Weights of a small transformer language model.
Training: a variant of Adam for these matrices, 673M tokens, 10273 steps.
Each number is 500 + 50 x the weight over its row's rms, rounded and kept within 0 to 999. Layers, rows and columns count from 0. Numbers have three digits each. The size before them is the row's rms in percent of the matrix's.

# layer 9 attention value, 384x384, rms 0.0317, rows 68-212, columns 96-191
098:534537574476479525465508532541485467504491538465538598481522578505523464528481540504499550469552502572490383586453483419528447508511489632579533557499494485503531510488609570503518474468418523452446518488480576505554533507449478567568433471580602433505454459542470513546464476514460526487
102:567364553624441503476468538445430479389641494548506523489520578435459548537541466617458522491475462491509538599506573544448477502423497470410456529488642563530517522538604561457478514478507491464485514461458511467494513572510452507447505438504593438488444434498396453481545535634551480493
103:539583482469604456496416512541440537438461527462479516542481512592458466513509557386496487512558435526433462517441526549513475625474575466538411496489504475521598440414574527524587561583502513547447467498489437508462518597527431470506544370583513496508524536460476423525483422492528546512
097:455423548536446480511492547563547471536499475482520509387495439464555525546532479570519482512433379517536572531545443485480500481510627474488530426533571510459490450564521393484513497494506536490473568457558579471494507519468518450508485459539470605536438532532559598429520438467433537481
091:478451479553508537510446494466467461563499479427435564515492487452486549475562626494560501468430477436457488542464463497575502485506428513547473547405499411522536546520507440528474439568468539461524486486580460468594548495423437529596545589525453445530514501547476545434528503570502571542
097:460522494436513533499492480510570490514530477513543531463487495519491413520494459448416554541542480493543491528476501498415437464485527495494568533497472529605509483420517495509545501650575520524556526503525447497486487443424391510512608392515574568523519408483547456431502526507523537552
090:597424489494577481468558447461605501498583479566546431494603516538511475499545383589433544452478431441498478487458476497513480469408521482524474411484530443468507493583475489479567517515506446481497552452469565482557545477528481448666454494511534496508511434511444431471560461529516531504
098:614503523484473499461455501518507569521451520473560415424539515500469505429540458494516530471504488545550485498497470533542508521442390471540423510522435553538613612537486467478476507469448482439457499508536451476542569548500504625459495464404539488475580495596482502444461425509477543435
098:580383426493548464545498471484344543413490515491526507449485464441531486436479534439419557508527499416541532597488383486556506509511471479573552539460528510419483475530492597503442444442442465489520520486539381489459500490547473433568484596541488491492486588473525423525462508607490525542
101:408471506502559525486559480524421545405527558504601514541558529514485468483472515557431529596534457492525435509480485458449414457634567437454499573455597561567532523431518543489564533407474504561608469515492487509466430437496561539510543411565538447480567432479448449514498554533561525569
098:569548482457514532470475416468532501531478477551567585541470487545422497388538584504484459419524430488412485500492543515485468533515530557453485525488522405566535492466395442523502422491478499470422574590618292491419467656521474431591536504481463565554490493526555558544422548482460478454
105:427564551505419559484593406451552597479538483481481495474519442526537501438513552518499431419464557540497456472558502476495502508425548480472622442444469574471496573537475487563495475455464499572444490541539599544589484459514563524504556370506410532479502486520476535553563581527541374480
100:512465550434583506540451472506445416488564559502509422488613497444505465469466498463563547516612368600474398557508452490563498476407482530396390504515573476509554570514581615556462547483453489485518514544383499512483476428490628414460586494419431520422601550447489449530471535467540475538
097:485491483492491503494449480522528533398474561482542525505516493527452559450516545505376395522471483542450552460578494603540554507440531570472501523489494516407467492422510541474462449463521530525569514543583444458514579548415384537569435502557437455506525531493485517542567569537455510537
097:545415475492538452467499454475484435511530522549471490606397519539491495473479528488451515566509525433481471506488536515537434516571661540506539541530512548511508553523528405516436481543561464460507495438512393528497523408505451562527473459563522481564446535504564420502548425427475534484
096:507514541501626506517488446472518431532515511484538539547451431479523470549472475395482440575489502446468370543415605522416473494517564405520444481508552419468463509488552590519502634440520475553530488485464368522558541429488501494473549471449553462533489496468420484483481591529468493552
102:469468564545373472537405491424450455499520558449484538508498485573416538567535452487505567514479540472457551566446421520515574462549397517490506555524572479573462473570523559495442522445450512456542499515545410496531438614471453434483455518659498502489482466458483560502448446478483482524
096:487516585460525506475520537451510522466529540529428466526517428523476434537428455628531486532462489487509399513532394431533484508440461481498530477496542487467542482624571636508567432429501497449461521503516421479557545451488526521389561484456410473471384517530546491485567518475508456495
101:467565547562564413521548522469497440506564514567539484520473373486458528450479526529494453483504499484508580487472557476462452474560516485500399433553551486540490458547458436530608474473455502500498446526473526494543432459497469511513542465508367530477520565501462503533487530492474456425
100:569601506451425474512515487453531581549517438586616448573484540444463523463506476461456382446488500587444438438489481465508492468542481532414467437504506404540460516502427481543525547513587462446482517479552445524428569483479553401549610469473422550535437497572566523482428514474551519480
098:558561491446467505523557562508514414478457462535558517423514495466460547548545441460509473448526463476537516508410526533476414504536471414514547596464536557522471568538468587395441489443520478515476493478460546536445503471504430512533514427482503448536488465427426470532565480495522481509
098:460554492487493550454498487467535491523488553527424563467441519581532500502569530534545415545464492535512531472484547443454482427544493491553474427421510522540505448551516453518634505512530451525524428492371498536510485477475512487502460483469477532488547589470472488455492455500455515559
097:415584463366536478501526455566494476514620531456404530463425475464453471459506496502464513392442541432497460459520513501488472509458537525499549369465426475545553434418402571515589514557534508499554469478473492515530490452494569519507595464472391546515420583461526451393431571413634496479
090:600460553499481405497481478451570558530502428422458530497506535559379498501591531432535531485514486457485566631523538446495513528539433496492518506537458552526476455563504527493498497502521484549549534415592411492514495545578521477463406456488575487657520497478421525569536503496477605520
108:448519488559393556514458488473507606546506584472495482529478462491521401541491625461511543473566556473558538460474392417526464462484536480466462574381562541536523466492421481516395496452560528429434462438518452494455448587509449454489557485594440488508492456508514529512559611451543549527
100:513471526526560491450505514559404496547479526551378390453589513536419537495525458472503559469497554455460411477451419433421491469488484452533404522502544486384490492488474567483566504475379501482484523485461393526575546564485547483444449476590437350574597483435461424450450547534539563502
106:501533547461464578492551507446470460522458414549524465543534521534516471544578457501438524494519568434432554553449389515526543553631471522516453508533508553488602545566558571551576495569450495539460562469473425501455479470566570621440486490458515468528445463532494465452436492575486576514
097:548527461562448540499504513585469520560464459483538482526450541411559543479577471566477567510487495503520582510482411464516460395402540504418489564509487613493429439522496464532472344452498516439496489475567484515490471504478542524488469463508619583527455378549515599533497463587442528485
099:502441490541634420509435576479552568544573537464524581512565581501456506537487510450605599623482489567500526566468528499470589469452510579525561505466478590468442500547548504527446571467531513461529530445547511469525453421524381418453446475521462462518490486378461531555590426583476537465
096:495519464503540499536449474515551491559546490533562511402525458551568577439550516510488529462488420440592600599530511488489478455572466492479576432515496521469473443477399538520487408517508516511437523501509512520391529566473401427491474595556562580521446395547494473448501357524527403526
102:493586509511550564484457490488564539456480463452445522536480435528443596497480509438498509480578501460442475524442483511530485413466455527360581500490488478447576575595517483534566388549465476475496362507564467467504455405463460490534447384522418529497436566474458460573479511538558589488
098:525474554529497583464578467508512483524538592498470536510521526465375517537543518463435439460464545486466547495481488532491500565492418470448468456512486502503487506420507497456542540525563465517532535471528432502506584486506524592489509492601556528555462414513474461408435500472469509518
098:517541550546447609494509436509480568504500466486500394597622463555484486608484544477553515497497369484451514508431508491588484486535487569497593466554398496559522455496366488476475455429468515521493512433489534513493542483542478510487446499508506536538556486562467495500537477496558380478
098:554530515542433497534526500511536588538522528422444497530521499414436477454480466447574454435476476406520513519538561464599488411417492483624456411511579481412542480452388382452511451503535513526524500496470526515446472495547517482524535492495520641523554473511468539545527534538496496559
102:550545526507444537524533482526552447614542606481529415598552491461495442496510412473487475494482503672446587440508500462434590508521523540545505400494443398472513437509622457459510586472520470511479503478551576579547563467480530556484426540427527550517485372593461437419490512493500496485
106:499436512451605526507539493526546453503562481503473483571556522459499409465475474428433611540517470613477588577463496521490426564468521437498510568478515472490519499486461603536469578456481507473402552512498446473471610537471474443539540503538588481566542523638470457468484530465542527519
101:523685492541481581529485397566430430407526456468486517561463532456498511370468577455529494428447552494395475500476508501548457494470629407491522473511515476364522476503542509520560509563465495582487534515544434512515557502443494517593480527399482535427460475517560562438449484571521503448
099:556519483485588488500416545521458577511492450545571458553525500470538556555506484446496442491467468506498530624408432559557450463504526536458511470529423455504435534572453403437511583542483510447477432513531486528499539523547563440504446577478546532572477569518464542552534466510451562445
097:572512474469575581507541497464558503462488456530487570492574507489491498549532530484537556516517535542576627532499497492465489503540425441562540578570530533503438443448446402570418397515395537434436551553466403479476503510494509450590473554500518455498509437421580543489553515464413436546
098:542506439447512445513492393509545585449514548538515437494491413447469478432549461460448492525496502477484513458554505476531459493579514556416495469470451501388348561555529488540523481524469492483467514514528469536487434436457524459522494498471474588549485441526497413497508574529531526611
101:469594291511442448512503516445460575469475452420391506485433420429482504526433500538444477481520436519504564505411495552559568462424482482426467508491510428475599512568472420523590441513551503525537464491577491468563442571485479494507512518504403450541472607448549582544517543487495575504
097:493482510510564489496497451474580518453453519416566536516483457538424561524475458494455430578507454472480524557527501502487395451493569473326606510500432514462509579402531496500473518530483507570526464465495485513489546444459470420564498456473446474518481517567462524484487454464442536537
097:482511577432504484482520528466560549519552516530493566509386468499497556527481526553580458493545579505535452452508510580419500503511534496489657496505518518448573400592421494477390435468489514476547509492580557496385448442514524512464488466527617554514517497484519534459478565443534443457
102:524486511429486518508545577556468453547504388594495456586523473471571521535485496630488502445444524408506588562474471416484441527477505556446476461515575436452473566516507548441470585572538453499457454433462540518523536500510585470544444552558519573565481423447507406419502469562504516555
088:497503480525527483476569539504464455478517537506480516460488436587448554454469480583470447507511536527528529560541517466592498507625646493571411404513437444459420507557685523538615452470426562515469479513561569536494572483495560536487508567502473500512470464606486510555433520536490461484
088:548430417571474466518456512501445425518484537540454516450498565539406526536507469476545671503585456505534514503496573504452483482536498538482550550482474469602432571470576506489569520476497484533605450437429464497514523521425544457542591437549503552430564443495435510481476428561434444503
094:542345494642514564459428522461696544526486353503618510576545519491492474496450454474526501467382431461536559508602466434499587459534462348497441404546524487470508543502489458507502439505473527466468472524514437478488496580519585427524491562533531557509530471598559579581507448598443595419
098:502535545542470469415453462495525447480502575453527528611477527491526485559381475545530534549572472470405462499483506520527528507535473496478447389508504490561569552563422522538519557562538500520393582537512430461405546490548603485473495509491583625514488547632530480544486446472541450493
096:501410588485429572509600555469507446431537539493638454512516464596464515527486527599400451548425472480522543560508490497449481519497423477539510441553488331456539478501470431471433446406455471488448515529484530504391501472505523481506519486465561530466439430526463490478439500464542461532
099:425502430462413561505592511451552536604457516636496504444486543467512551509498571579413441494601551551538524501410467525526500470453513497445449527507455534457580465573405397488502461498449482534449459514579521484547486502555541560533434533487387532509493490441479563510560528427509594491
105:550463490478524498488538394541548456529425570408536526553497524422572483534444423517467479531558471502411514468516640549423430588488509468529499499445489532491557574339526520477495494494499520619493511500509463508525573412464575499512596474413583494471483471445547514502565502515435487475
087:468486331452525434476480429546446505461455497555514509413490586440628504566506532497381516575563539527508448514493505580491482515549598552429482557515479502455486552424418428508396501561443488453535566483535484572493575566503541472520476488510421424515601582474531492527496435494445468573
092:529596476498461490526509442521479613529510586482456585532588576513441443578564626495448456380540519562489462496514472473448531528550566482513521508533548369528491473520480469501465503408540496553484495529527574474498475540551590544519487467582413506541562514439501482488484659516524404470
100:580454567433513533485556445410552467500528475503482412483507472472448476583506570498488502506457564524544526517470512463497451484477493612481499483586523554530489494491512656471461525488454478526504459502435499528475476407481380501495571511439489519529471484548439573551396549469492516573
088:493499370511632478527440454480492483540472439435499500439564568567532523496492538384502501508463525562483593478496516507540562510447469453522482482526544516468457547462605510554504524522481563475546561542442345472490439526518479519589441548596575471455535534487442548449542459528410560513
103:466504485531605467505451516530521470491443514464545522451526490576485542614607522483472486432480531471569486567518587648514460525424636499546399510522552521433436494463483375477502525615504461463525474475469454475495500440514490574517465585537569431517585582464442469467474468461425574482
102:509487539490525482556487554493469547524489519557623487541540567396521454628465525522461473559324408440488518511495540456570519487618458377495682523509436551433480520532381464493463490583495496461549579451355441486436475586551508494523538503480481510491437484464525525493510439507459511511
094:582542487499489419558497496434539409559491513447482534456444522483425503552552488419501496492412469515493491472492562558492439556472523463520468506549547527482435554510579464505437535491554466417548473421511464490447467382511424485406483574438495608496513533501558427510435485431505497468
107:531425552445542517508442494525472477516490483460536580507454477391502548496464492491439544562475489513556457550477539619454540514488524342497451506612492463476465543493520481519521507544528519417521560506485405533482491529502536506405512544481518419448504454468450550483490515511431469552
098:529448605483410524549495494469406495489503521554463503543422463452491476541399452614483468494577447433474543511520532491597486498477501475509597517549603457493446497530583551511546552458452518513567520533394505473596510508531547512523492498546498522541483541489507503489456507494483552478
106:537576564417495573450500547528521597544512634545387514513506540551454442535497542485415521590476532492514433483494533592450479457522487554468501450459529439444537556504457468465443475576434493599477593482500478507549475442552392580472583512474541513468619517526575393532516519394542457575
100:491514486451358495533483463473495505487506489478505591448472456470457547479543528515533511481558527547532443480466467489535507476515530400622524493552467453481525446536479423472467501318551466538543522496555590491482481514510477534560473481490467488457491545446447551395451579550515459500
097:516598458479443520553461540504528471599515483448450476454557457534472519521551412384490504387459543473487442529519608544477461490434571498552429465524467548423457535459509414467471580453522504510445490495508556532387496436512434432566529483438446583566505484507527512415596436481501470530
097:512463468483499440523552439456523457522515569384481504532485562539572524499537365507427548515584504464598452466531507567439532499376518452396504514467456502541540507402478489478523549485516516555491566462523515457445406446506440438514505499343407512470507521465443513567502521477494450477
095:522394447581488501487520447565539473383478581493490494434500472523558397417487520459521549546510476595518506423484581574462420619494479491385479498525505534489519497442554615467547541538435510554457541541505494460506515466484569512422540353532498492488519504473436556499509623474477549459
097:488560565450523384523593479504480460489581561563525604426438517546417528450501458533504572527450556489500402528512458551515554545528498473304489546484461463534491520398525450510501566456456485518541460511549537515576419534500453485473504487537451532474509464442488522555518538474575472494
093:550578540424504500512566483546501568459560543468499591544595463530551533504421526544499563533689449534522501544468504586393527490553481436401390492448560509567497423461473584568498554481434464482492530487490576493469398542509421506580528393501524603481436547486551500564555518448485507481
099:484416421533518517478544518541481468440496527629475557400482555540461540543569423462513510527460435483448574539556472539581573541548523507549571547499438529492502500440485576462518489488544490433546386494459585472457500433486536463394461639489543513480468440418521499473432456454472439503
098:497446560461523537505484493517443534510558439539492536508575523557464558495463629507517603487425529494529491585470468611555495426421568528655494476453482472469399428512596362459549503461537475478490552465518437534508544392498563527496520519482498431554531513488536437445449458538499526557
094:440447550451560502507477461475411544549463433568500509362471455536393482453502426485563491538465549461423533502474422514518439581540491564505569484531440405529440612524423490481478433568573529462512459496462425505570427531502483509584475438475456523489441470512491408539465557512557440523
100:478535522537516554517475516508413407538518556539508437527484497509461527588486505483454496515463473457423618494470598526475493511554473453552516514435438425484459472521548448529456555429479560492511426473438477463497432584458481548430558531578501528471522496474496432475388541567499508519
100:583460506496463526516524540515547441487489425643563528530482545502512527498488484537499547401407423499465587526503648507580526493472524509497498486518548475485519475444541524514543515468527471494516500576475435518376466473488441481501522473493464564549533475530495501502409421489583511495
093:559418496533522531482543528486517522537538471608520439525468535524481539618520490476469547482534502463520502349495584445604422506551565370565541488512483451586475490459531566517513470516514475578557535488483387523507469448553583569473537541542545472531497515472470596463443501468440482532
094:521449416459530524508501471490640501544562507558433473499529510544559578543558475455507507432503577505481505483543548506391530438475454545516461466540398460522471498475498429458472544450431472477533502477501443520448564422457535479456530600399531444487506498505536497475473568521556497458
095:510533519604491440503550468505492455516497436460554548479460560508499551432545396497538468479505506552414481435537648480515564581594457667600394480525481508459539371505490575513480458546509470514461466513498514507538512559467508402455471400541493550484359501437479457452491543463469425468
099:376497483537499566484483482502525557435441443495473525462477498607464538481549549572445401545562611514485506415490568471395465485520472558390468508528464472552576594513477450532460518534483471483536524554551445554508535591522429427503518397537495449615502611517525534457523495454474597506
102:471446506525400523505585448545453522547478413500523452503503545545411495553542427448503525483476430573438551448533520542465543536483567420574468571518440569444477483475510400509470424466418524501475542526576448486557535420479467527566431428419422401528518423467514482461494528541563448542
109:531464449517388434531457445431449483620447512474436486505519493435579473483502392447482521444497520656534540453545631439577532568422461482564481543557451537387623436509491561532477475474496493519430475486495521467415533369507542444387526453477456531445471438460446538550551565487476497515
106:535552610481420519452548507523580465546443485534454511587468513521584553561403494481441475470478531589509536466534522572474425537506333426408491430468543463467554548444572507515508531475525489515463478495462523491419516543512471488482506538600496485540632511564465539572501388482518511479
096:470555620433549497477469523495511526598478571498520469504525447470532478561565432480466437580416524474589466542495342385497445546476472503489495460456460449539457514604471551508487502539509519470518543505498522513481464451490399525483401619591488510503482430444615405487496571505492493516
109:472498576547452488519479464496507462533480407433506464520538515486496487466510508625477486433469600516455431461570523526448540463362497530495488479543461628474494436524472486428473462572505484493475514484557447495467622550463588446623524326563507563509406552527545419471560501523513592542
101:506552536575570415509526480480508465486461559477542439454504536493505533555468517524566475473455521464536490514575503567514507520538572501500491504508473475379493544494447514393465453584519496467469507504506550536451480539437490522484486532533503610487515469464506352539429510498550470518
094:524483477556601532514470485512527433429485550536471500496450511519512525456455509561545549464543433498497477508557446509555542512486466667482491456564432451518514498574504559522556518486567510581515434447537477492525480552479428517574528450486480531513516553523550550469397467492523448492
100:512592479524481493508518507486457522595523582561486475447458470579518547588450554489435510435461524500548575510507463562480458467547431437509518538435422518531491555517528445502518477387579558498458483468471562530567485477494561502681542531536561460479466498559565562502544378441520580543
096:514547514481525531479577474512460524429467569429629565533483586443440481531537424515533434508530454495568501482493579432480516535516516427568509454469433522533519490440490532463568451492409477449555598461507488530491452480546480515510413606527498495497547557498423525413382433463523465449
096:484454507506617565506433489502498523474515599608519415477502432475498511450578577486550460516505516475505549541442490486445453523455506518536500502522521389511428423497461500528455507515418509438379508451483588533557449548468486464467546451477486413496486429380566429531436549515569487574
100:519490544482422565464507487479515495486613511629475481505485458526500518577392537553560590479535501584535509485459514534480448396529567509421518499476585425527590530506470604496484499487500532539436476458419479431422493558530456563510458403539432528465502530468483537546468503586409514499
100:497334497542569570513452536445528538402415434481495469551473477452584514438412540597480517506569532466494502541458392522553423600484583507376406453510523565411403541550523444484448501556462498509502467518536595436470480518519411563478564419540484555484557505532457435479477538472520521516
098:434483489577523463496505550486453568567520514438508529472626507456519497601533517464588494445539508430531426542526534578448513539560462414533589512441597446447493382442394509460516432645456526431466493483496525494532501402459672547481479487541572512499544452411471405518630451515508503594
095:546550476507384571483526486512448484531499504530413514515424505455573503516426498558533380481525506498468529394491406558403522502560503453588560442526575492559511560545422454492437478470578539492522483523511456510555549476541505515596371558566527500527525530600508490557492469598444525454
092:505525463449523536517439514464402478511599376526477475491477409537450486423469495535411560525449542352478552420514506448468519429612427634492614451558424435471474561434466585547485533570549533564481525524500433530424595480516486445476590508455405487491431471473544470431544423521402500480
098:467497450457611464536494503525535448477487495466536478590507518538432450457531542627500516475481539437484451453526539518522562430364461587490433534462441467455492543497476412494504492542521534518520539512544397498569517542507436474525560435440415498515500523648575501477453520490520484465
101:477528458448428442511532467522386544526518520532407558449506527452457517477459484401429433533523486607536432608526532483488525493529311375550513460497461451472520576505542518485473554465596525434494458521495512490532518543549569556449468620428570499572470493432411489512608492490481477541
097:529579560458566414515532469514423545502563437499574463584511467438560510466515514562544473426429472453556379435428521512423523561481547477432502490521451427400551436492489402533566589502463496434450514518513527481526533459514489518563586337525587504496536484536584494509572529522529605473
097:520460432534527474519486457504411520602617460472482431535569484409481560582435507556465552467507425396515416518522544602602509420560470450483544497464542544544438489437438479475540442526555511444469473470456568500478562529525386575491530512435490497473484516481496498530529488516514599489
104:522497516429540497493454512508504470595454463376464492542464519420461439442591487611487544505490428474482456475443549514572556469546432555524466510474347496516511570485568550519470449358603500510469506523470381485531529604560520345431544527421505549476484536540556581582490578415498421508
098:510511507484582417516473541553472487520499459538486504532404558503493462486570450491618533512436431468433518395559537362548448514528605508452560533498468569439500439484534544563481474506515523523481507533447481496479447565508493468363571368579420599445478584457525556467397481535483454534
097:488456510501580536528520569544509496440496647433562496495466530544573467549566448533444429515588450507561463584543529489454509476482448456479509503381471434636460429472526548446572541625465494456446535517473524453339564528524490556493480578620545519497439375505460437435504644480574533547
105:473665551525551523517430476438466427563547521450445525442381546513462471466446557503520502429456530516443435514494505463568496544465488585508479530486496509456563444552562507534504559477522533543440525567509473470489548467506496493515581446575626535533510548536623522417507492482522533511
104:490437579581517492498575580542449405488510532553540529498564509469505557566517414493467480536557491425542537479481452539488551619537547468580499547479480527518480488481481557533472528431439473465585517517500583490543418434436580549445489539525535523493560394490390376511514421544572595541
098:468497554538497436502488497494519498485407549508413521480534464493530528515498536522494470489487508509469454532516339466568423586552488445421479453519527429651391457566428500456606528433450510479451471536499504547565519538507552572529453520562507452561432564532479382486502518494511430523
101:541570490511520562531494504457449489429526469485523458488535451552480520495445544554440525496525561497561516444511572487514485571503537462437504504513479502583442570490543424636442521506421518472438480505494475507454470563476439521432592498564484416451451545481539526483422490485504450466
102:434565472392407402537481459507552526606448447519407452385515525480473517499550586499574362402574627509451527489471577506521490515482431540578457514535455574506593552537504372452411509514529503556484490462454520533603507553483461427530509424473539649546485452498523532504492510563520494451
092:526663455564535520461555556574502437521551506570402491527498507513424545475484502450548529498437431514482544525488445559528453491398597583493451479529618500596417444529580454502603492458506488496455455478484405516420449511505494542441403559418431586509485413507487566538527521551505446476
106:466555464560491474523431501478506537560500491448664501425552500510500535565573567461472479513562595393467574565455560478535501520476497527522487552468512548577509530578513530529399498487561543485466484510593496504552525487553500517531544551480507509496437465456565507441544476494575575454
092:469502558468555437546534514520508545486498531488546403444503535469482488461536452418594487419500542558476513477569462465541524527534516415631421485508518559468456356472518485526520534544451494571469464540428518488490452471515575535537520505509506617465532385446487469506507566499487607492
096:465512547515522434491492507568470517507492470460562544466544508427494515390496516440434422497515522557440485524502513506444472483487490532553415490511603567501510455504451455487540471461449509515582469553462457536468534491465465437490472485379491519512543392459435576485487474534474561423
099:494547453538462563479565475545555567588473519506563601535521503540437532498520442593485552512578410459496516482493554552450650570498506439512395490592486503455425484469508503514564548537482502510609534526529386489494462522571590575495497549514570490501453448482455491513579412430513420526
105:611513391504523488502444486490537412570507478463563532484478420513434515445469504469514619558529400543484420512493460582447514542498449482515572443528596500480490637551565493489436502473518518522563491487532473499517526495520472564431432489455491561596498511592492605519598521492480470595
100:469392650477314551507564431523501457498502496512504583517431530489453491579451562544450417522475469567548532434492554535560460486445534523457455416523501472603627533503549524496566483436497437552527500472484532459513542538530454534483426544446582442500479627484557451507516492479475515459
103:490558549489508520497507487464499525482435525479525578508509496453586457454483524514477458505492448513526488555498517478408563443380386558538535480472481416572560539517416525492561463555562455510451529482530547490434543571549470416496433524456643604405521503614543507578530456492582533519
090:403451460432547490507397535521501455461488520539451429528556420485538503540428490450521413632553511471471423504520482484446425469538379402426586523479545474521493434436522541489459463491485501407543529483499468494511475554500522500482580553514432472423507444484500451559471612428479559510
104:497622523528443470500492473458484492561450469459567453520478456459540423410502521408420533505577605462478421414490438449409441514577532529476451491512491454467525475532456451560504502554500520456457504494593409507398516564522469459557557413518476498504465532450592580486464532534518589491
102:492514439516554540490517504450516390457532605466530376508476526547504474489464553519471498545449486523505451390507560466559541422522525498466601432493482533468439507536569526555489479487432527457554500511474489486547501476490554559454510588541466437536551531540539430390426576516474495529
101:532468443535493479450461497520563423540472469545521478518497489494486518519494588487496547553591456541499497522466599516485457589479481389512573541457567380456537529515540456538515489418541478515552536462561520492508585519505489536461392437489476385549463535473494550499548523528480379492
099:540483409441524520493514457538509532521556532422430381580483446486555437491465530580474574480536453441546464467493507538451427456527517490499491631448483567484436428458424404490464615578496536430531512485479325526538510497580488489517543548395526556467437528437515477471563437547424445548
099:536556549552454448496468548556572580523576495601432507420458467502413559461464493461518509470395428502513454474495474539580596404531470505498556457538495602488442499484478518511564540427505497431492495493515619466469470534509489509425495504517605538503576477490536550460502441399544371554
094:431469521473394546503538465542501544471461498579533533495471485434463526570460441445424416488409490519542471479529477411540500563463535542491495540589469513570541547489562542532542528481563503536492499564507550491497581503535482464483442501519633564584515441438466424484536408422480626537
097:460589442481555467506534427517409489535536481532509502509451478485482456501422395567510564469528500463519397461514487578530444502539400578526620566502465545460509502548462586555479481435509483398518523515475493476565454426500465529523514428518527453471507482490473402526450511465513507519
095:468434466479480522490532529484444528492540461350433504433607466479500461532560441431520424545582511569467545468450513475540472534564530464599522535489499567618502582420444474547478497509434518470509528514473460509557453428459559559449510537493452537533467448480431480490543604516471470513
096:566560531566543532480501418501512418435439551483549531514523569610544450542520430452371516497456562581536536427565536604516514524579515474517567471427417469592575551499477593549469516442534532519481494520552561538568414503523535513503576662540559554450511417462461479552508480464560543470
100:601486432449504561519456473455470459529543467439564437585464472432505470424567429485566511541546400505552508552435535423529447480514467519516550543521410508519525527468625516451526488568452503476503525524454474478444510529524510399514536497430536582548557454481535493485461605468514455465
102:508546507443482499476515558464508480491494444554447531492395537487483532435414496587570450480464530491476565444492487461474450494421562525520403530516465531480518505565496496506480450438497518522531461486597379486517544493501476477413504476498441409526525544498481546477553549530468466511
089:399476500495342475504485490563516501545514475575510545557567455514473495458479556501595451543521522496570522474441528431550429503468495478415554575489504540533502396503543490548442549349500478507494561484521454525626535566517423377551579446553500469538433500513585556497477469538508622517
100:459511513448446418494573520580517390452400560410476425432460527527522504470494481557546438491526519447365562453518421606515561474450536556641477570470522488542485549431484517455461524399517498542473503516601530522531454490491511440479546466475481485510464519521510451556458564542510462561
098:580587528467565485526465489463496504553511501489508521507439474510431471421469440553543454510463472559474457480532505460471462471494451523587430457485494490436503537552475450409497423495483546497516519432505529472559473451503355560602394504517529475503516462485505468518504518476544493477
098:476512463524548469524451577536431509483513483439475512551570498492495477456531580547484537535582459572483498574481457495474525470428496585485530462453547587418444482467485539486541436526445508417546496506392460452491480608526518556558463504584450543486568527548473435537416473510497573525
100:444511463458441439509520543491459540441530481552554527521454453591459517535418495546500549527489471418461461419426527526499414522631478492530519542476530496430514561525612497574513517339485516444575407545576544524474464480497571517574514419542552366589550481399460572624530516481475555575
105:482607419524566571478494520492584456525417486497489561485444610538488438522492551494387492419540486525530552590475531519565523453414523581545495458504455519498528506619516566482431475433558528537537527476485491472517488612521447591430467535507405444516528488500497541517545409458506397521
093:467508488482526515533555541548511517480472463569463522534499499469553530577499444466507442406475476597461495506549534483514513507424553478494420514506562545481531410449471508532601486612458505507543525525582539514435476511527549517524472528626526555497456484576410507472500440522549507557
090:503580483557677550512510529503548628494440452514487449497503454455503582556485522522532511563537465474458452480450513532465473509624495461516480481513523452475431488446471546456557414540498509440599543505493496508485425438481428515495543544509443592531530538529541463481507527478508580530
096:523488538594499532526572556499512527487510446514469519565538531472516458542500462524466511510467470543535478541580491574523558513485397456416398414541566590460451454444404549458587548573548548509461470453471446468444466571511525528501517577434532547461443401531445455485478501462601515511
096:523563458478552542523467466507403576470475480439424498511456486459513467462523435425545488502512498579497396501502430590451537537515494489518561446567583527435487524456531524510530528530455547451457479544498550518479421559543498487410396525531533636476535515519511368446469533496412611527
097:456457427508405486498426467493411518594508508519584449447539500556514518566467545417527509548502501548535433562519631455505445498565443449536558581488586498502479429531551433473454449568529500431541470476534566482630501501510523452521480366481525470565541536524514514503497523495475495509
102:465543576562443596483499491462551500460549524564467539424415416524449584470451527469539428548423569480515461449427476540484492423571519473474561561520518506401435505428574515513470494502462520511500472552514515522476546495466535511559507507495423499521508518471508580457542461548406517502
108:384537545551604516484562503469511498542489545407469512420494567523488471565483552432509392519516572449461437516539537630427536442483553539548565523453492412499415554497534403481433494494454526552505481488563545471555559461491472580531460520521552468484465467511526413524618532446463563523
105:445371488548526510494498569444530473394469464430543481563493484502492530488483624446424509548521557484494508607593451529426517489491508441504574516455473545398516633497543493423541534524514487422501497519519445490532568536500513561438534432468462528567529524523498429477377537496515572525
094:442493504508368482461451455477435466589546505499425514521561489532572502543519492475410559417494529542445574474515464506525477525494403465506489422561528401506581494411406531557475518483571496563449529484439529521533485379517496427448477584512521393436538526520453438598556538454443521469
093:483378505507526497509481528555532530551512509489466417480456460542512484520519527447492509392443509524422487452480538491487512496537576480532367461440469491450431438391487403474526470535568512544512484482441489505475555431451571509552563454480520505562452522526487568505518516590490555499
098:382474522499505466522590517483531413503529420540450474472510497520469587537465457542530431482548501492522443502500448525513485434399499539524416578494475495395452517455477473384455489543535522502451474498433562483548504581497456562519478495470519618539470446514533433493542493540570477538
092:440669539464413511498535475506608679515469467463466579470456451492463435564496526441560431519492559560594410538386489446453559439519626381524541453499402528400450434501410459486495520486526541473471530473532555483501537478526450547460397514475483569476541525461547572500514539559451415541
101:503460451495559526511496473451434445508512525476548456525479395574508478440523567593663529482452483454591492482535473486432542499455509522466424483501443562549451482526463459477563481469480503544482558555501412499544466590414498459579452420449467571474455473474494509489482464468464595528
102:539428469508351494519439464450482400397427540469568505518474519476603522510482511349481520459524513544522448594575418519522402564622481505567559544412561538669512571481547603493435479403561526450472460436480500501504459546504416514571522574406541427465468553410491528475472454476508514552
101:465594497504518602494473455485534555476550522471561591515482519438513577594521553460468547393407541470533474516499567559511454479443473486470509550473527593456601448482522558516498474476494524560462497475477611511448443519446420432598518417550442413486476541488436568515513472539518618439
112:566492489412501506518502450513430452485466548433512591511451476469444427512470457515521544637543533525480415466557532571470468529460521466616531526483456541579540526510472570481551505352405492517584523438499454499490531422445474490467500479484438492527485513556460469457477514540535503553